From a checkpoint of a small transformer trained on Wikipedia.
Size: MLP 384 tanh GELU, vocabulary 8192.
Training: 126M tokens, 3837 steps.
Each number is 500 + 25 x the weight over the matrix's rms, rounded and kept within 0 to 999. Layers, rows and columns count from 0. Numbers have three digits each.

# layer 8 MLP down, 96x384, rms 0.203, rows 0-95, columns 192-255
479470457552455505465469496495460481508502444476493468493477469499480485506495477511495514513496491516488474471520488496471515445485511478514529472539504504454471489438545521509501542497535495
479533504494494546467480477559502524518502465456483484528484461497475477493547496475514511537527511498467495502472515481490502518507525512522481503477510472509482506500515470490535526468442487
513517478532531500473501460474521528520506526514504522531486485543513454508484509520501479540504504519510498516504500530526488486532541490501514504508487540485530520463499516487412509465521511
467484495482478492566512508471520540508532464474529517489526470441490498558539502466533497458478450469533491485497530495499493511509482467471482475493458507476479505495516506515478440474509508
512480463470477543507485464520462528502476451497486477473545480534496464504495470538511523490513489517498500464509507477498508506523474484526557507482500508564517502511452518482514484482481514
512481484480462502489488457515432476533471485532503527506499516534499487468479506472445507500454541451501491503455488517462485492508506490460479503493528515520473483469510515520466533449507481
465483482512526479502479491497479512478541447515508484483509522479460445529430533495488504481481504546477501486471509458475484508524457514523492524501504513530465506451494529494482441445497545
497498465528535492530497521466506518508475538540482481472508508474455498513496475480513523506533474501469478486506512468468520481533543502466531452478519476495484494509520475481524476487482488
456489537467470517506471520482510511482487470507499542489509483529496529477534483531524512514531511493504490520506498513495494483495459499502517501510480504505469534524475496475524484535475468
515523528528516498500502535510479500465488431483525513497518516522486518451507469483473510498473473478451526487498545514491520497493559526542478484524538447509494514506538479519500535517508480
491513471497484471519479481510422501503489495506496505510493517519516485470560516484515508498547483519483518516518511516489546518502505466509581472463505502485466493477502517500469523520441493
508513486488501496473485515502531502490509542525512496488492538486478510496538500512521518495500494490523473537439507498499541490510512479519480487471496516522532486481443493521478476518514515
468522482518518471494503482468529468486535470514498495534483508495494541520512516499457508478457464474519529514515548483479484517482499530534534507494503444514481523474504507528536480505507462
510465532486489522487470495496534485508495584512488513507490475491515505482488513469502503480511538463517501526509503514506475519488491518533459516491462491489504493534495513459488466493476523
487504542471473532477485489493548494517510518457501528537545512490465468499516503494525506508500539477527510512499469496529509534521485502548520507487490503473514503493507488486494504534493478
544523508495495505483519492450516522475486553499484479525525520519488520500481512497491523508487526498500506513489489471517517491539473473507497483488493513497563490500456474478447488498486469
508487506507450472469517466488477492541507570486542484514487489496477499491499497506460493490503513512501470527530515527500495513516501548491500513494495496483514460499489544495435461480492472
509472567503475498486485529493504485475486459492503505474495500493459521569468503467469506502466492505473494495513521487493532453493483507495483479504511485534511515506491514525493489541515501
494478498498471501505497501509498515542531501487520489484513532545527562437497513496506527580519513515526475504467467475465528513517534504536489492506526501510485493523498518523460552554523446
509526488529484504502544504498476516450502550503492479458465482483502446484544540504486500484482518471472523500553501518537483483533580473504479516502494477456486521525504497508525500455473525
452519498491507527463502520478492506484491528525542480486506501517516531499540498445522499505490517492502501504495464500470524512490533529521498486492517477472553427498481539467446545501522461
537540511525508479499519475480472499497482488537507508507469498471514498464477453488542500468512517526513531522543523499533521521510458514518479505489460505466480520540536510474413481479504546
527476494500460534539533525473500519510519474514508470450563541506478530501496483495476515513525536472530497471498477503511513537504506484501544504479506516471506542537499413513548473470505521
524493532536514487506465515490559522498482498529528473472469543531462495517491478463509493522484524453490517517510509525483496508474509487523475492478521501508499488558483510496548544518475482
509494486480501510486503542510487518471487446473466494502492485508502470446521495488500502460472517470469497507475459509481472511485503469467463490481522450477503506501483496474523554489516511
485483493471484496499484532473472541546521488473502520479475475523478475514465507507472488476486548494498493493524495489478483502521497522520483510498477473515514507545518506521515473539506510
506530482533473503525473499516500470498525518505511531516500499510519491540533514510505477500514454524480502503485485509481478489489530505437514520486510441513471523503460523537478494447504508
533527528494456529510528479542514492480504480499511500520467552539513536457528479477506502493466502511478532490509490517514525514477481517472519517479535442509493522527510480484519458435510508
508521531520488537484511504480486431505524507516512503480474495502512490503467510477503486484479477531486508506532476499525524478480491542477521506487479470502483500503500497465490514468494506
470479511484530482510495521509494468503510469477478488509489495505537492507476498502511488470503492480506466487503487461504488516513489484486518496472508447512502499480473519528485495490474520
506487518519537496506488443493501504541520528492499505506482503501554454535498486547485504488521476510514507519423506523519494504552498516512507565493454473504536503459478525522551509509514566
514494529533536515520478516507528498530504484504482498505453444497509507511525507520505507506492531523459458499502484462506515503460519501501500501472477478500476506489451534454487514569516521
523518488487495456515487520497513527514484533541534517513478530490537508535466500493483461519480498514539500503483492529519471436484459533446460499498468446491463460521442498497516499443513481
479486486541468524470491475485460507490481533484505464497500469507475528495483523525504507535492544487488490503542447502511531470509522517484460486472457508487501505436504490468502462523512551
468507483491523505512494494540512521499529433507489525500518492505509489510491476543508537472486472479515503478474503429521502504470494496469509524531521478488514491482542479515528517483500475
501507485520536525516509500551544470512481449491504546499477520500497501470525504512475541499502498502495487460498533535524486513479498499467516503524488484506509527499538473523520496521525537
527514479497480534521498527472507495484509474491502524487476516478517554554529515560480483504511558470530505534475486536514510511524490498481535496491532530516504482462488538507496515515518458
477512500510509505483493473500494504498518490489513497513468477486490538510543543464510467453496530489498483512514500521498480493488514524491466522509527457493458472515491470502487480503479502
465489527479507488452506489506440520499512540490512506486528502515485527525527505472509486477486493514507509522519519497506499526494510480513493475516535452489478477514569484507499531536469532
499473499492472473473527479505499481486505478476478515493500516488494486449504519512465505464461516512488472508482557443483525482500514515541490481485534518511517510538513496506525508490510500
497484505488512502481496523489494539499522500523510508487477492455538501541532501503507514497517505487505470523531484531512531510481493522487513483493534473494514494478493481490467523458502476
485501524480506507489474519476488514468529489516470495474506489541552498480518526483504510509510483518522504491472515502484494490536516476445489485462534496539497476470535528477472521492505515
483511523517471471465486482546485509469536453492490470518516487494486472475516506515500512483505488537483477490518498532497524523512518500503465481486486457508505464510486507497525494436438463
557540540517498473518495508483492508494541484497513502487496515511512554546480500546470536541466546507527510527504484496505535529514469525565538541502518479501516505543477510465568451569488497
487487462503520493465515500512474529501519509506519485503482499481518421521474481518475452496494470522492463523497550549502496491511525465509505511537485470452535472500507508495556483486508485
504519462502498506518514498497466463506463506502530484488521479492479526459508501479500483479517475497499476508465502485483504486509491496533492493502474505513444486487470512482504540486491466
500479499474482489469499454516486493496489464460494495515509502497484483542523472513469497495503482487482501482449508534525482495538507509480510501450462536492501509453480505489496511511512507
522477476507548494501496469541493475494524538512502539500484465480561465478455484511495486461529468501491473507477524492452534502556499486473457487456449545450481509532572513488426507498492522
502509506508525496522514475541521499478515485472486503538529475521474490520489502548511502479522510488503458477463466504516512505483469473469511490492513470476490485506470497467525513508485503
523508501515491540521491523482517514473504505517475558502515505483500478526488498525493515507502495495495530487538472538499511502492523485522512520511534535482482500511466500512438508544527512
519501489498494482529500523477491529522480524517492520467490495505507481464514504569494499477471478483473519485445513492492477485529443498461503436465475499496523470527480475492493507553508497
543508475520513476543485486488508497494536584455492469484445491529480513498453519492508494473475474503542517519531477485480501540500516501499471495499516508468521488468550448495515472479519508
549501470479471510498498537496501506482481511508510535518509529481486432505526474504504514497511502523498516526495483502514508501529518522482497501539501466496484511500459499494474459495546490
495513472498475510486505491515493455503489510545479479494513511503556465460456522454482481513469505464476472478498510531509479484478504474508484463504475498513523550529507502482527525522514500
504492502468432501507510427512500519524474467531494512471494497498506481506511503454443467467478490497506491496512489507498468475454484520454494462477496528476509540497498495477513439457458468
557547499473479550518520473492549498515512414446514496513467545497453502466445511511463487498513491495505486485458470497493501483495499468464500516486495483489520556479482501504472478551517507
512502493519488507553441536496506551514496466513511505476489492470488510516483533520508491502479530536539493541496521482534505518515542478476448489506498539518535533510461486543521503553551507
466495505488529534512558503485515514527500540486490501510520505496497498519483514522473515540513502491504466539492501472535440491475530483476553517513459486558461506482465505525499538547472509
531515483477509583463501468555525527495503494510462525524528505513547475491473547491489475499523550519537511491526471522528516497496536518492461501497515469468512510484529508504413532544488533
507526506510504513506530486547523461499494560506509517490523546450525494530535459505543498525473474505516516506424534499463502488507504522495499482511504492462509467478516520508536521521481519
494486501518475497496487495485472475467526473518509518478508549517492502469476492507504508574504417517525507529499450500501530536514510493495467533492519497482451498490548490463518512547487488
533507525535523514500466497446515514494520521496513498518498523503494493531481497512472502484502508490491526520478477517500501499509464482499564524530499479571509457463502513488476558498469526
464492458528550480522525448497503440479482501504487488605490499544518441547461478536440425522510422523451478544468489440523430459503498500548509490499486533556471429517493556492530483520443556
536491470507502523485502502463502517481473510477485563494497463543526554531492524535473493514525486489500489558500455494488517456478511468517508487478533493556469494450473443508430509535498489
493521523515504497495508509508528501475517501506496514508491510461512487462521524524487458517460487485503459456405539489468455506481510487478522506473520504523514488466484500510518540530508531
520513484536485539491542474501449515523507462445521544489513503446503520472560530503512522509522542486493516463484488545523534543497534506471443497504452551480530447521548519500467503467526458
478508430532541511519501529483536538518532461505534501483440535519474482483530456505505519518496472507534529519481518463491465520471505488490559501500467515525455515454503445482489532438480470
495501487504483483454579528495485517464490507520483475509528516496539494462482481460525490498509475540492487491538504454509491498462545528527503504476502485566494518509541508482475502450471475
515496431453507504507522492512503501531497510523506437472490494506491518487478481536523540540519508465450523529511521460482503513506529516540508474500508486482488456484507488527514488542493486
454472487509520503474527478510514518529470551475510523515495502486507520520513490478477503496485508531471454507459471509505513459504507476504469482507511561507544468509521495499525471461486519
494539512480481506544523527527506491485503476537505520493457519509492494465458517488534507487495507498493482451487466470472499467517509517484551521492457543516481478477498508486530544564463487
536480489512494469432520469503523519516483520512503495525506485530517510546502447484493496506476479532515492500474515527494522510480461521511469476482525504527505474476522500482491526537485498
502520486513492515525491499472523490462493540479500490499531489544517490499445466497494512518526503489523501527536504478504522506501517476537542503537518456524499499506469505471533486503477505
523460507482432507487484538500496494473489449518517504490469519511528496493498479499503481498481528522506493485489500482479494502497490527503453474509462504512537513524518486540499510469476495
528478487530453571502493512504519503473503517498496491491499505492528513447469521493464503512513496513486500463518478495519508511476526520477524505512478496524489490478484493530544539523481521
526485507485525504520476476505541496495539492483491505519433500487489499499488506526496496514494529488522516528472422505512550508513502493500483505518472511486504543505473522565521537521501475
567494481472507454497465504492486526464487505488486521520479521503525477511490516491498481457465457511521475498475498542510502514489460472470482529522454490522506481491451485513443498505482489
519516523478540523523490507511496505506530477532495476507487514557541507549475491462528501490504542510537502539489472503500485501501528533536495538503487520518485527480501473551470468528506509
454474500478435519509495509502564533502489493433468522529556509497467527524527468544468512510510544494504483481497513496482501508513490482527473492487450543482542497483492492500558510529485478
476494509499498510504535467490490504540515529523500457508504485471481512495482517523501498494471446501523526492471505527524508482509495509508473506505569513483502506531480494468514485483506522
492473506501516518508468478474490525468509562465475518488481489509494512482491487491483493530500517472481488471484489474537519497471479479566514510487465483519444515495528492530497565495552467
517519479502474451512530502511541490487522487515524492492498475495477490480536514498507518507517499471469517503521483518536513522503490549540471500503542454507465506486502487456482476453491504
484507455501582478510520499467471511530471474514495523518513500508494490491504474447511524509504484538484546489506488496463545492510487473486528456451515497470498524513525527513489497488481518
542504537513483480520531517564526499515481465511542513451545511456508507474525508500478471492444570500513516507501497489507537510451500548503475498491536525526517504509504487491552511535497502
502518500504525536485527486412519484497494505456492511509493464567497503489467490496517497506527522456468496524463501499474499479502493489539504456479481545475481526437497496518499516564506500
500511536508520486501505541518521495493491503481479510490510477500543526499463510519536519491504572488520501503484478467479538511478473470528487464533453498530502505549480494520480486528514531
505473496494480574489532533456488507478499513508520491502496502496502494464530497454481496498499517477494487510537506482498481504492557450487532474473496448513485498506493492491517483510497486
513527496514490520530471471506503502525517505485511497522492501503476540499467519502526486493469472492508485545499525497501495504559538496520515562514480477502481509489476518482492494512478559
524511467506476440479507541518491446527501508513517501519506489489479498469516503562519458492484494478490509479474484491488495521510490465487521509543488514530456481494488499478478525455499479
487502497547485460465505496494486497470480511516459472482481500496483529475495514494515515488435489550477467498519499507490534469489497506491459501481487497524488500507515486485567444474469476
468515513474462509501469525488481502506439546522461514489492471489510503495504502467486528491493483483480490474527504480465487484492502497463542463505503490477483510494456495471514537499489520
497511521515528521550485444489524492520505501523526446504516513493486496536523491515433493512533483499480473488534503522470504500522521494451471481490499478464499493512493506452488527481500526
506488494518516469495488527492489489491464487476509437504453522488450498451511506486526497529460486550500479498520500505498499505505524492515499484509471519506469522483509518491520436506497502
478479510510511498483539511509509546514501464528523521501520492473505519502494510524505457479507500511485505519491476512506507506491489514511516478511483540521488475510525469535417511522526531
479496548511487478477500543485473474481542486518496500513484462509449499531509515498496483499469554504482506498504485489491522512504546509548457458484490486506471502459529489489441535540547505
496548529524489521516519506452430519508500469483479481499479514488505480469581547493463536483486504508491511490518504502490476520523507520496463502460480475520500454498504519501544447493532532